config.toml
num_attention_heads = 6
qk_norm = true
bias = "none"
init_std_qkv = 0.053
init_mimetic = 0.5
max_grad_norm = 2.0
warmup_steps = 238
schedule = "wsd"
batch_tokens = [16384, 32768, 49152]
doc_mask = true
train_tokens = 207800000
dataset = "wikipedia_en"
Each number is 200 + 40 x the weight over its row's rms, rounded and kept within 0 to 999. Layers, rows and columns count from 0. The size before them is the row's rms in percent of the matrix's.

# up: layer 11 MLP up, 256x96, rms 0.185, rows 98-143, columns 0-47
# down: layer 11 MLP down (transposed), 256x96, rms 0.175, rows 98-143, columns 0-47
# gate: layer 11 MLP gate, 256x96, rms 0.2, rows 99-144, columns 0-47
up98,100,204,189,190,183,271,212,247,217,191,190,155,169,175,203,186,187,275,233,175,203,145,255,186,130,209,185,278,186,231,167,104,161,114,207,148,259,232,169,188,141,217,221,145,199,178,223,256,200
down98,102,216,247,259,210,231,258,131,164,275,149,201,224,259,184,250,246,191,217,187,168,200,120,186,210,185,128,132,198,245,218,179,121,254,184,191,191,176,227,142,169,217,187,222,215,186,207,190,170
gate99,099,134,153,121,200,164,137,168,311,178,236,228,196,279,258,223,235,198,168,232,191,177,224,237,105,191,198,212,207,219,156,218,187,245,224,172,250,225,196,82,208,175,179,186,161,208,242,149,202
up99,105,157,168,163,210,208,194,217,324,212,185,140,222,202,227,248,252,193,127,204,158,160,213,207,174,264,201,230,203,213,133,205,221,180,208,218,198,260,146,221,207,185,154,156,121,177,224,243,222
down99,098,221,199,213,239,230,144,202,147,212,211,199,146,197,190,281,169,255,170,137,208,163,175,201,255,201,229,149,125,228,223,117,209,154,261,170,141,247,245,221,212,190,211,148,261,115,113,229,223
gate100,100,171,174,183,198,138,168,195,242,171,146,164,175,262,173,243,171,145,142,182,220,176,205,188,259,181,253,217,168,258,303,217,167,217,132,246,192,188,177,206,168,197,242,186,206,172,160,225,301
up100,102,205,121,201,252,195,227,252,201,186,126,217,207,219,153,180,261,266,214,158,285,202,138,175,214,236,236,153,199,222,203,198,258,210,227,232,237,216,173,158,162,203,207,154,164,234,223,197,185
down100,102,198,199,247,205,192,268,179,175,189,217,192,217,158,160,216,208,103,194,77,152,233,176,213,188,198,216,244,203,181,249,212,228,212,160,145,223,198,236,81,208,178,230,199,133,199,205,221,248
gate101,103,174,180,168,234,133,183,149,201,194,144,232,209,165,165,134,191,235,254,195,211,189,173,188,209,164,169,173,194,172,150,123,211,200,199,181,278,173,249,180,248,182,225,268,232,202,298,261,172
up101,093,192,238,145,211,191,182,178,185,187,171,196,203,117,292,179,136,155,183,133,176,260,134,258,164,158,254,213,203,161,180,88,185,251,134,186,215,211,182,209,250,187,159,105,178,235,224,247,189
down101,100,184,193,166,193,209,102,210,200,216,171,190,173,227,195,134,228,209,193,215,147,176,205,164,195,225,174,146,196,185,248,182,135,173,196,200,116,206,223,188,232,186,197,178,235,212,280,186,187
gate102,100,230,132,193,159,187,222,231,230,144,190,222,152,233,177,252,230,237,128,239,189,252,130,213,193,239,274,245,205,211,176,253,139,170,212,180,184,143,172,161,137,209,216,251,124,179,218,251,194
up102,097,186,244,183,270,244,226,217,248,179,161,185,162,247,238,163,196,245,205,231,165,160,229,210,181,197,150,186,188,230,162,96,148,164,230,254,145,206,211,215,194,177,77,162,190,181,146,265,155
down102,093,292,219,216,222,147,275,299,178,184,237,237,164,181,229,228,152,156,198,164,94,173,195,166,178,186,183,252,149,218,202,242,192,229,206,191,118,241,181,239,194,227,212,177,171,259,234,226,221
gate103,098,234,200,257,170,249,175,205,96,224,173,213,219,202,281,215,196,220,229,202,190,122,193,175,191,226,223,252,199,286,233,180,236,213,179,168,198,208,195,165,159,209,237,233,169,280,197,162,262
up103,105,158,147,249,182,272,212,242,160,183,172,174,223,212,152,235,205,268,181,227,229,182,195,212,217,218,236,174,212,286,248,138,210,169,268,188,216,179,195,183,186,165,93,214,168,203,241,165,225
down103,102,218,209,137,222,157,185,195,242,179,178,249,127,241,215,141,230,181,281,240,219,263,159,254,189,213,261,224,217,230,165,235,188,224,142,170,254,181,230,208,143,235,172,232,115,213,113,207,255
gate104,097,221,176,255,131,180,288,175,235,239,285,188,163,307,264,218,142,227,227,223,239,160,128,206,178,278,214,242,183,227,186,210,189,239,183,186,188,230,107,240,142,124,189,204,189,156,202,201,196
up104,102,117,209,164,203,266,190,192,159,188,163,189,274,140,170,181,207,175,205,239,236,221,135,93,237,196,256,173,209,200,145,278,209,172,234,176,292,251,203,210,177,215,138,216,171,241,179,261,145
down104,103,245,172,206,202,154,252,150,173,212,137,191,275,160,244,156,143,194,229,227,218,193,157,210,196,251,207,223,234,137,194,261,265,268,217,242,191,267,173,232,232,128,184,220,190,243,254,196,208
gate105,092,129,201,209,179,130,161,194,164,176,169,196,165,246,295,180,246,199,186,197,140,202,148,158,163,202,249,184,145,95,197,218,226,183,196,143,197,242,165,212,243,253,224,183,285,267,224,169,208
up105,103,199,192,238,203,211,181,223,232,243,237,207,202,197,235,172,100,185,202,211,230,188,190,245,258,240,215,178,184,223,203,190,236,161,197,205,142,236,217,188,230,251,171,230,198,161,151,283,249
down105,101,175,215,237,195,177,214,167,233,210,203,167,236,225,155,208,264,292,260,218,216,213,159,176,115,190,153,180,196,216,230,205,294,183,217,225,215,174,146,149,251,196,212,223,216,251,252,250,240
gate106,084,241,131,248,162,221,268,171,196,200,222,215,241,198,187,263,213,112,160,265,208,202,163,195,239,192,243,167,171,144,286,294,216,188,167,243,237,245,188,173,194,147,174,207,229,179,210,174,257
up106,092,187,288,270,194,218,238,224,242,318,199,172,234,191,218,189,219,189,252,152,199,223,191,171,133,226,198,297,213,190,207,122,210,215,196,234,289,223,167,187,229,221,210,235,240,199,202,161,202
down106,093,191,247,123,206,171,194,206,158,151,201,176,213,114,201,199,186,173,173,170,144,218,169,197,218,215,216,219,165,206,136,168,226,141,232,268,202,207,192,165,134,225,243,250,330,206,211,209,277
gate107,081,226,173,208,223,183,200,274,285,152,202,212,189,169,233,168,174,201,182,240,183,100,111,242,187,234,215,248,211,139,241,126,182,196,227,251,225,185,164,198,261,215,180,265,240,224,147,214,152
up107,095,206,135,258,256,206,169,166,219,202,198,169,162,230,234,211,237,220,267,223,199,213,216,215,229,253,199,285,185,232,198,168,157,286,198,226,189,199,231,93,191,236,167,166,188,250,121,193,231
down107,092,200,215,215,185,190,165,200,219,243,192,212,189,206,157,254,176,130,175,176,115,246,180,141,230,212,195,199,114,245,188,277,162,238,189,248,176,150,227,201,182,160,171,222,184,232,179,186,227
gate108,102,201,201,170,193,227,163,165,201,140,206,208,202,253,217,153,166,193,229,224,323,156,154,240,236,209,189,216,231,211,160,165,272,230,168,280,164,190,220,93,285,255,179,192,132,228,166,188,206
up108,105,204,277,143,203,200,244,254,184,251,277,155,189,169,243,263,269,228,234,200,201,321,135,235,191,186,199,214,197,192,206,256,127,227,147,207,187,226,154,265,224,204,139,214,196,214,188,139,167
down108,107,231,166,273,155,205,124,194,213,143,246,174,253,129,272,203,194,116,158,204,146,196,188,193,174,175,218,236,154,196,250,195,228,238,174,234,225,200,177,205,226,121,222,191,205,145,193,171,186
gate109,096,252,236,197,177,153,222,203,260,162,267,261,179,240,272,148,247,154,256,139,244,191,232,237,247,171,252,253,168,168,155,213,286,196,183,211,159,251,245,268,291,185,144,204,144,164,244,189,185
up109,098,197,182,182,266,181,209,172,110,135,267,227,289,163,196,194,222,225,220,141,220,240,151,197,284,270,152,192,210,265,230,139,184,254,234,166,191,218,201,227,202,178,213,188,148,222,198,181,226
down109,103,131,175,166,225,189,301,230,193,152,244,193,233,174,205,191,260,177,181,217,226,171,260,175,179,203,168,188,165,212,200,203,228,257,184,233,215,223,240,249,224,165,223,224,259,280,235,232,293
gate110,100,158,154,180,195,243,165,243,169,283,188,212,121,145,199,167,154,217,162,184,206,271,186,174,173,219,167,141,117,250,190,218,241,237,169,119,161,198,243,198,174,275,221,218,249,208,213,195,220
up110,099,240,208,142,207,189,175,303,198,205,240,134,206,86,171,206,186,244,191,203,247,268,224,190,199,212,161,212,122,227,180,207,214,234,195,230,288,161,158,150,117,175,242,277,217,254,165,243,218
down110,104,175,224,183,228,186,183,291,211,197,165,223,151,244,215,215,182,210,181,226,185,174,164,255,232,210,155,210,140,221,131,177,207,253,244,178,225,202,223,199,183,227,159,106,199,191,181,214,164
gate111,095,235,252,164,184,179,242,186,211,178,250,114,175,259,176,195,190,256,140,152,234,136,116,178,191,178,174,222,190,240,180,158,162,238,216,159,210,259,217,219,237,191,181,207,137,213,239,158,159
up111,102,228,148,183,172,226,161,185,233,269,150,201,167,159,176,134,200,288,200,179,221,162,197,207,165,241,206,131,258,212,191,159,246,244,255,216,193,191,294,228,213,174,224,181,143,129,179,207,206
down111,096,257,215,190,193,260,197,162,200,250,202,259,219,201,170,295,282,197,220,240,147,268,229,217,230,240,247,180,206,241,182,239,279,245,223,231,271,154,270,219,220,206,182,224,162,202,157,237,161
gate112,090,212,185,186,172,156,226,126,205,219,199,149,142,214,182,169,188,176,257,263,266,187,198,215,174,232,236,210,212,180,152,155,223,165,188,210,250,224,254,214,306,229,234,186,224,189,166,113,225
up112,094,293,223,211,196,227,136,251,214,253,211,151,202,179,186,187,218,219,191,148,107,213,223,243,224,157,174,264,162,231,243,214,194,179,239,229,153,131,244,213,217,191,222,143,164,250,230,223,245
down112,090,186,208,201,184,145,225,169,222,211,271,229,230,239,173,243,196,210,210,207,190,193,116,181,263,237,193,184,178,260,234,239,263,212,198,198,182,227,174,75,186,98,234,169,215,235,210,220,195
gate113,097,187,166,211,176,154,238,170,136,226,84,191,215,231,152,158,218,216,182,286,220,228,197,161,208,222,162,213,182,231,209,239,159,263,184,204,254,261,205,203,178,173,199,239,210,148,230,167,253
up113,100,124,171,193,166,185,221,172,177,262,210,209,212,248,219,189,115,238,194,191,161,172,201,280,243,237,174,205,260,133,201,210,240,216,143,230,184,241,157,214,214,201,254,150,269,216,187,202,227
down113,103,205,225,136,222,176,179,222,178,157,143,255,219,237,156,183,131,300,263,208,230,228,148,215,220,276,194,127,162,160,240,203,178,227,151,161,130,152,201,169,136,244,229,238,238,224,195,218,209
gate114,083,201,183,239,140,186,188,224,246,172,222,149,116,222,199,242,173,93,211,188,163,191,130,168,181,146,205,162,184,258,315,188,205,161,168,230,158,216,239,155,204,151,256,242,184,130,217,187,176
up114,095,230,224,210,184,132,247,197,168,256,174,216,152,279,169,223,194,226,253,165,198,170,193,221,197,158,146,147,143,209,193,174,146,188,166,220,158,171,203,265,169,255,194,169,204,210,218,198,235
down114,090,160,189,204,269,256,187,224,186,203,153,224,131,183,237,227,280,178,219,174,219,193,167,139,219,170,140,235,173,186,282,190,172,176,170,236,202,161,206,145,279,235,227,191,149,212,166,191,192
gate115,097,264,208,208,200,196,276,251,177,208,269,167,162,173,166,235,177,237,192,218,260,198,194,111,248,239,214,172,262,168,204,210,232,192,185,164,191,257,205,286,194,202,145,206,167,236,159,259,217
up115,098,172,181,157,199,200,173,166,151,236,117,254,154,259,229,158,208,222,211,238,173,180,222,201,257,237,165,178,197,211,166,142,151,173,165,101,241,205,287,140,177,162,195,190,246,211,246,210,274
down115,107,158,141,179,236,246,217,216,203,219,246,148,224,201,174,168,243,94,164,187,278,157,170,200,171,222,286,191,175,192,209,206,196,176,216,205,181,216,234,181,220,216,168,143,193,185,148,207,127
gate116,104,252,160,176,162,182,212,258,163,236,152,208,241,241,249,192,287,224,234,252,184,210,233,229,282,227,241,155,78,212,239,244,210,186,199,209,275,216,218,210,188,162,189,178,156,220,231,168,191
up116,098,163,190,154,245,263,215,189,141,174,223,245,146,208,107,219,152,144,154,182,238,235,191,159,156,170,150,250,226,217,171,174,170,235,217,160,236,156,153,221,180,162,178,182,201,193,229,258,264
down116,088,231,171,180,163,204,158,243,201,166,264,131,204,204,285,258,179,103,181,230,115,263,167,194,246,131,192,183,214,186,235,220,172,201,168,194,243,184,225,112,176,141,152,192,141,188,118,134,136
gate117,111,177,138,213,275,216,152,206,136,187,145,205,151,245,220,208,161,183,216,267,167,197,268,228,285,254,278,173,192,219,211,173,277,202,262,183,177,156,190,208,210,266,150,245,198,224,197,203,178
up117,104,171,210,239,208,189,201,185,184,122,266,203,146,226,219,175,201,209,212,207,194,104,116,104,223,244,172,262,211,186,201,216,265,203,182,232,250,200,176,223,177,189,111,172,185,140,115,205,199
down117,106,249,223,256,203,211,197,281,199,244,222,188,186,138,152,280,228,175,235,197,212,228,179,198,143,280,173,189,136,152,209,162,140,196,236,170,239,231,183,226,192,160,224,199,226,223,241,254,235
gate118,091,226,141,215,193,182,216,163,278,236,175,195,115,212,214,188,239,230,215,212,167,168,181,239,287,213,212,236,203,162,143,197,167,290,186,221,264,215,244,167,238,160,190,128,153,174,273,233,186
up118,101,225,191,173,226,201,251,254,176,197,178,207,208,239,180,209,153,179,245,151,174,206,274,229,141,229,266,257,173,135,243,195,162,217,187,225,149,167,207,118,170,118,185,176,234,213,268,223,237
down118,100,171,282,221,210,250,204,255,195,218,195,109,180,187,270,138,184,100,200,187,199,166,194,186,274,164,236,174,151,143,207,155,194,156,216,170,184,215,227,225,188,204,236,291,171,203,171,243,234
gate119,094,165,163,233,190,236,222,216,202,187,279,235,217,219,200,202,184,166,189,120,236,211,161,172,200,240,243,237,138,235,206,211,158,200,176,169,166,145,240,214,180,190,181,168,211,145,224,140,143
up119,099,136,189,221,205,262,151,190,236,293,260,212,312,189,193,195,245,140,208,267,235,178,213,181,199,154,232,218,247,168,169,216,194,175,148,217,229,179,188,232,277,153,248,217,274,174,229,177,189
down119,100,221,117,170,203,110,201,208,139,252,287,196,193,173,210,203,153,233,268,186,191,152,201,216,165,250,299,176,161,187,239,231,190,105,257,220,231,196,220,253,179,187,179,267,222,234,187,295,253
gate120,100,248,171,202,181,205,151,169,193,252,232,268,171,172,286,217,143,206,181,313,223,142,173,229,236,295,195,221,226,240,185,183,173,246,124,196,208,176,186,171,217,168,173,174,196,132,167,238,212
up120,098,182,191,206,221,167,196,184,187,154,174,202,150,219,218,183,174,227,253,216,191,248,232,187,243,209,275,197,196,202,166,250,194,210,225,164,285,196,110,229,254,221,177,139,146,252,148,172,174
down120,097,195,156,93,148,171,205,233,210,260,157,191,239,127,208,176,155,227,254,240,265,225,144,221,151,252,197,184,133,229,222,217,264,155,272,205,174,206,248,183,168,267,251,197,256,212,177,151,222
gate121,099,189,161,173,213,188,164,160,232,147,205,255,274,222,249,144,199,234,238,171,175,198,104,242,216,202,240,143,157,138,199,201,195,143,105,151,250,163,167,188,149,199,147,180,268,150,140,170,186
up121,097,207,199,188,196,252,176,190,149,267,134,222,169,223,261,148,230,207,135,288,218,218,251,213,216,216,207,199,172,228,187,173,48,199,218,130,212,202,216,191,174,219,110,167,228,194,204,199,192
down121,099,275,251,173,146,163,271,141,191,212,132,155,191,224,256,242,205,207,216,242,151,202,203,200,258,257,245,242,172,155,278,196,254,194,195,165,122,162,230,180,241,212,265,271,225,170,223,204,190
gate122,101,216,217,177,226,208,173,224,197,184,268,163,204,280,267,232,183,191,244,252,201,158,219,191,216,176,182,196,150,177,269,209,178,152,196,182,189,233,165,251,199,229,232,252,202,219,174,238,158
up122,105,239,261,248,208,135,249,182,233,219,182,253,213,148,180,168,163,240,203,159,145,280,187,239,236,237,148,209,254,230,223,212,195,176,154,191,219,126,212,201,207,169,248,190,283,231,272,193,194
down122,103,164,185,190,199,230,113,230,212,185,236,200,140,213,225,179,215,92,175,162,212,185,214,231,179,256,209,228,169,191,258,212,188,296,222,237,235,106,216,238,232,194,267,168,231,186,215,210,258
gate123,109,214,233,138,177,190,216,220,191,163,175,245,243,243,187,207,238,246,195,286,194,144,217,249,222,233,162,194,199,119,201,176,211,213,244,269,154,192,185,235,215,182,205,216,228,230,278,254,188
up123,101,262,190,259,158,166,149,230,231,182,163,139,190,230,213,174,177,227,190,229,158,131,225,216,231,200,257,183,163,188,236,217,146,187,176,210,137,174,231,234,208,191,102,211,221,180,164,144,197
down123,098,219,268,116,184,156,148,169,247,102,246,215,172,181,154,201,188,142,197,157,108,210,222,166,162,245,182,213,146,198,161,118,123,179,155,178,208,192,210,202,174,237,165,167,152,233,222,181,188
gate124,094,151,170,154,228,192,208,229,166,170,244,154,178,147,236,164,196,202,132,162,213,210,179,209,186,160,182,212,218,205,264,198,247,282,146,160,228,176,209,199,156,205,169,171,180,119,209,176,136
up124,094,175,295,191,181,202,206,196,167,273,268,151,209,207,206,176,204,162,186,188,219,158,233,253,222,153,229,203,240,128,198,149,211,172,177,187,143,213,255,174,152,285,239,253,205,204,195,216,251
down124,098,231,162,168,179,152,188,236,196,171,194,159,173,100,172,176,234,198,219,184,168,173,254,243,254,221,251,188,242,161,219,243,154,157,279,154,216,261,134,172,259,232,254,257,265,196,199,208,227
gate125,095,190,278,232,124,205,166,284,129,195,204,168,327,221,179,183,204,222,180,224,185,197,260,204,118,175,216,204,192,125,232,144,164,183,215,196,234,173,156,256,186,187,200,213,236,119,207,213,246
up125,096,271,171,194,225,252,219,122,188,233,214,187,171,177,127,154,140,208,208,226,217,204,217,277,228,185,179,227,156,239,139,153,230,220,176,228,245,210,213,155,244,180,175,223,183,232,172,250,188
down125,096,188,178,241,228,149,195,223,203,212,233,247,166,203,226,207,181,114,194,205,201,172,220,186,218,201,179,211,185,279,193,209,254,197,175,231,226,275,291,220,249,153,145,154,166,164,110,200,288
gate126,089,200,178,166,110,208,208,141,185,178,183,250,254,280,266,192,229,184,188,174,290,207,183,187,260,217,153,204,185,220,186,152,210,260,218,150,219,196,226,171,258,199,251,181,155,233,170,191,188
up126,091,174,276,180,168,226,197,192,167,211,202,207,262,210,194,232,176,275,180,225,84,204,186,235,183,210,273,210,250,209,122,190,268,195,192,213,129,284,206,243,247,234,161,205,216,214,153,179,159
down126,096,273,193,179,203,155,162,221,153,206,203,243,146,233,157,166,158,324,167,236,117,226,190,190,217,233,149,235,163,141,138,102,235,175,269,179,244,193,205,210,220,268,183,185,200,183,164,153,216
gate127,092,212,158,205,210,208,223,146,250,214,197,210,157,181,214,217,169,93,226,178,203,141,178,202,135,179,242,139,163,234,208,187,187,203,185,156,207,220,165,208,243,170,250,158,218,134,259,241,127
up127,094,206,174,256,195,171,211,282,166,196,247,207,192,262,128,164,216,239,149,151,258,180,248,148,252,216,187,276,195,143,215,189,232,196,213,197,195,184,222,186,120,203,159,223,258,241,179,193,237
down127,092,202,212,215,186,228,216,243,227,218,240,190,172,213,235,180,135,253,179,229,219,116,262,198,186,288,232,157,129,160,172,170,225,229,174,115,168,211,222,129,234,242,267,177,262,226,135,216,135
gate128,112,193,197,167,197,175,148,303,197,201,191,236,237,210,246,158,195,187,217,213,187,170,236,99,193,274,238,207,143,241,146,182,183,243,195,199,279,169,130,183,190,194,208,187,278,188,129,176,233
up128,108,250,187,173,201,184,177,171,104,207,202,200,208,88,205,120,187,229,225,209,192,315,205,174,188,150,135,168,184,225,138,232,264,217,176,215,155,207,187,209,180,287,160,219,209,152,157,254,214
down128,106,254,254,271,193,201,196,259,215,196,191,216,160,215,226,172,215,198,184,187,182,225,192,264,200,177,188,171,176,186,248,170,234,206,275,220,178,189,163,177,209,128,201,155,206,222,130,244,175
gate129,099,181,166,89,193,207,136,141,212,214,237,272,230,200,233,211,171,213,248,188,281,276,232,168,212,192,204,191,221,229,265,203,312,133,95,165,229,279,173,222,210,210,208,189,237,242,206,233,250
up129,100,219,181,232,189,233,224,140,196,152,187,260,206,206,239,227,343,228,178,185,190,204,191,177,229,219,254,245,196,237,173,230,234,270,246,190,130,242,199,234,199,265,166,169,136,240,182,246,88
down129,103,235,187,229,201,239,197,145,166,166,207,189,143,208,277,182,217,223,179,178,188,194,270,230,194,181,177,186,257,226,274,209,209,184,217,264,210,181,93,230,204,135,204,190,231,153,242,148,159
gate130,104,208,196,116,228,185,201,202,194,216,226,176,128,159,128,193,211,77,241,219,147,176,167,79,133,238,135,207,214,260,127,159,260,172,164,273,169,159,210,175,205,165,275,226,190,182,202,212,232
up130,105,182,154,224,217,215,180,129,164,209,183,110,182,135,202,216,217,215,170,194,279,273,238,175,167,186,161,283,251,242,153,247,175,255,156,223,230,186,231,136,234,227,232,96,130,209,230,224,166
down130,107,224,263,186,270,204,259,146,192,136,185,249,203,290,224,262,260,8,248,251,184,184,219,236,190,128,197,165,225,245,177,183,220,183,203,170,156,194,185,183,175,231,257,204,185,232,201,200,231
gate131,094,234,213,158,196,214,172,203,217,216,239,96,113,180,263,202,223,220,234,208,165,231,230,193,191,271,205,243,207,178,213,161,217,179,220,220,145,195,190,263,171,187,226,138,190,172,232,199,229
up131,106,162,213,202,134,247,202,194,219,206,249,239,107,209,135,207,160,213,194,163,310,218,97,163,200,237,169,204,165,189,246,160,224,202,208,211,243,223,191,157,191,176,208,211,201,214,276,205,204
down131,102,201,140,232,133,260,165,135,229,221,153,107,191,230,214,198,162,163,200,254,120,176,209,164,164,215,174,234,257,224,231,164,144,195,218,175,242,231,162,263,215,193,160,110,234,244,216,211,246
gate132,091,151,216,222,183,160,214,193,200,214,242,166,199,254,159,210,209,207,210,170,159,208,218,234,149,178,175,206,196,213,237,241,132,169,210,197,155,279,224,277,179,251,182,109,203,191,249,234,196
up132,109,202,135,232,204,158,274,223,152,223,236,194,221,217,109,191,139,206,202,244,203,197,180,221,227,249,191,165,193,173,202,189,159,225,225,240,178,175,123,150,136,207,162,211,197,170,206,315,206
down132,105,227,165,195,224,183,257,191,209,185,226,189,138,186,231,168,215,234,173,201,212,98,167,114,154,241,188,168,222,202,213,216,175,185,179,121,178,225,190,130,139,233,123,178,213,175,165,161,151
gate133,092,146,184,191,208,146,220,208,177,189,206,189,151,222,211,211,168,195,196,250,223,230,187,216,256,266,180,129,195,223,176,230,267,279,108,205,191,131,211,128,218,141,292,271,222,165,186,243,252
up133,101,215,158,193,210,200,214,194,200,162,168,208,173,257,200,152,184,213,172,140,169,185,245,210,186,213,187,219,172,263,209,177,256,164,226,170,184,226,224,161,272,216,192,194,179,224,198,146,218
down133,103,272,187,259,292,194,133,183,205,231,195,236,150,214,241,282,173,142,190,174,172,213,227,237,188,165,222,292,210,246,153,247,247,259,152,225,232,193,154,205,174,130,191,208,152,214,235,142,214
gate134,102,221,136,285,158,115,174,228,177,166,238,189,160,113,195,187,187,200,164,209,147,264,102,208,191,182,205,277,182,133,175,167,194,221,131,191,202,203,228,192,206,191,189,169,218,242,167,215,137
up134,100,179,165,97,222,263,178,243,206,296,249,116,186,156,159,169,191,204,201,245,205,201,93,169,280,193,210,203,205,218,267,161,168,187,186,229,137,187,220,151,163,197,183,194,178,206,262,165,199
down134,101,194,199,261,239,229,243,236,185,166,180,220,246,237,221,199,152,202,285,201,166,143,218,181,218,139,207,138,141,199,226,210,123,254,234,212,172,156,253,229,168,244,158,116,216,193,176,155,211
gate135,104,181,241,123,190,241,226,184,156,182,216,235,237,220,232,262,260,187,267,136,151,200,176,237,155,245,166,130,186,317,238,180,192,233,174,187,211,182,164,164,205,192,126,167,169,123,163,203,185
up135,102,232,140,177,237,199,282,176,174,148,218,231,176,169,164,192,233,162,315,196,209,293,150,237,151,266,201,131,196,226,174,145,195,190,158,261,246,169,184,126,203,241,183,202,233,182,173,185,208
down135,092,156,238,200,202,166,158,149,187,215,158,268,213,287,106,291,152,194,279,240,121,204,214,129,149,174,175,231,193,253,224,127,190,199,199,202,212,164,254,279,189,211,212,206,210,190,195,193,186
gate136,097,171,178,171,264,197,136,170,179,176,211,164,132,185,187,223,207,202,209,168,248,155,248,167,180,167,173,220,112,199,257,125,252,184,158,245,179,283,198,201,235,177,220,207,235,165,242,224,217
up136,094,269,243,204,170,277,296,295,169,192,141,187,202,203,193,213,180,189,237,215,204,146,275,209,188,238,268,221,180,247,176,167,249,245,184,202,200,211,170,220,275,177,244,175,176,200,157,195,228
down136,099,298,185,226,137,182,181,184,186,203,197,164,270,159,137,196,171,162,221,196,159,207,198,174,167,190,262,189,186,214,211,161,171,202,212,162,138,181,228,189,196,253,162,222,181,217,241,194,203
gate137,099,186,149,173,184,225,186,197,183,174,200,229,193,136,198,247,169,223,204,152,189,199,223,153,150,209,244,135,228,175,270,177,230,168,194,161,164,201,150,215,301,268,226,194,219,220,184,202,168
up137,094,148,255,211,272,234,178,271,205,169,187,221,227,200,230,155,186,114,193,262,255,231,220,201,194,263,278,221,187,251,180,242,159,199,157,243,202,151,226,210,188,199,133,188,169,154,176,149,237
down137,096,231,178,143,216,163,277,255,184,180,220,194,114,246,184,212,231,158,271,213,191,161,218,243,143,154,190,231,182,298,138,186,149,186,180,179,205,220,197,178,118,197,174,246,262,245,226,157,206
gate138,115,244,188,159,185,164,196,231,166,142,211,112,131,287,191,244,175,187,220,187,137,183,273,141,163,207,191,193,156,228,169,155,178,193,214,248,190,248,207,214,259,191,198,250,234,238,203,214,132
up138,107,186,208,153,240,178,199,254,158,141,136,150,176,225,196,228,210,208,170,158,207,202,254,137,229,220,233,158,148,199,221,278,207,336,230,243,176,263,249,174,177,189,244,259,228,127,201,212,191
down138,106,192,180,182,176,195,280,118,173,290,154,222,252,255,203,206,211,208,250,199,244,238,234,174,181,192,170,204,241,305,108,196,215,120,169,163,238,168,148,258,198,175,186,115,197,216,176,250,238
gate139,092,262,220,279,221,153,213,195,237,207,181,128,160,186,229,228,195,250,242,220,223,241,118,243,158,225,159,135,135,238,153,273,123,275,164,207,205,167,260,220,159,191,178,155,220,156,181,163,211
up139,093,273,219,195,210,176,96,172,179,226,291,170,237,209,275,158,228,177,215,191,162,171,242,220,156,202,128,196,124,197,219,216,118,233,222,146,199,217,166,249,204,240,165,215,163,141,229,163,167
down139,094,210,248,229,240,207,234,177,162,208,192,226,191,182,157,223,207,46,240,147,263,232,217,287,207,195,168,232,195,193,191,230,236,231,275,253,201,147,244,208,189,173,207,250,168,227,179,224,233
gate140,102,150,145,235,211,171,266,227,212,265,261,204,195,175,178,130,233,195,249,131,164,169,202,128,152,197,259,220,148,230,203,210,256,222,147,223,201,99,223,225,239,144,123,254,223,110,233,141,201
up140,106,262,184,248,196,142,220,222,212,173,163,164,135,176,172,139,180,207,248,188,189,131,180,160,172,210,296,234,220,225,229,247,136,166,296,259,183,157,213,198,184,207,185,194,149,181,273,139,186
down140,102,145,231,168,149,234,187,218,248,127,190,233,116,188,211,194,201,159,221,314,172,213,239,218,231,189,250,236,255,280,206,218,187,201,194,177,242,214,174,223,275,209,232,121,244,198,234,205,150
gate141,095,262,178,277,118,105,144,155,222,175,199,237,190,133,197,238,205,210,171,206,235,196,190,234,209,196,224,195,218,186,146,197,252,219,245,277,185,224,181,182,179,164,210,196,174,260,155,122,147
up141,100,260,220,162,154,250,206,125,199,252,227,157,197,215,165,215,218,207,152,172,126,175,240,235,172,186,221,196,227,172,260,236,172,273,206,225,230,154,175,201,237,187,235,190,219,199,203,177,190
down141,102,152,230,153,287,179,208,132,209,203,250,202,226,205,194,164,207,190,194,177,180,153,159,203,143,165,185,248,215,220,236,177,220,305,184,215,226,204,186,211,192,164,211,131,207,303,237,266,188
gate142,101,183,188,224,198,174,257,155,238,177,210,193,258,126,212,228,223,239,175,190,202,192,212,216,204,189,192,118,231,129,199,124,258,203,152,183,271,242,231,228,152,179,172,180,198,161,237,228,91
up142,099,167,178,206,190,200,150,223,229,202,226,249,203,211,174,238,273,282,242,228,214,237,236,196,201,215,207,298,157,255,170,207,145,197,189,191,195,218,155,220,122,221,224,228,256,216,264,176,260
down142,091,155,129,239,218,185,183,241,214,171,209,224,208,191,124,204,147,124,175,167,221,219,236,143,262,218,218,141,92,181,223,219,230,213,205,201,248,240,189,191,201,205,197,180,183,214,283,285,248
gate143,100,182,191,195,173,191,180,207,214,129,226,233,120,217,135,170,211,236,222,207,184,257,153,222,236,258,147,220,227,164,224,118,171,156,181,269,266,185,244,174,157,229,174,246,196,285,160,211,155
up143,106,198,194,187,160,170,227,201,237,244,119,203,257,208,252,179,187,186,216,128,324,273,244,202,120,197,246,139,200,164,178,194,258,233,233,167,237,210,174,173,194,172,227,205,211,193,205,199,259
down143,100,245,169,207,226,193,180,215,194,201,242,227,215,195,226,111,197,195,192,178,272,114,263,160,285,194,200,254,199,215,234,219,150,146,188,212,181,223,144,183,168,167,262,201,198,179,233,179,132
gate144,092,170,173,201,236,204,207,256,274,200,211,259,220,244,194,246,184,145,167,263,123,286,240,202,196,158,224,230,206,264,194,179,263,123,175,214,199,237,183,151,221,159,189,207,275,224,194,275,194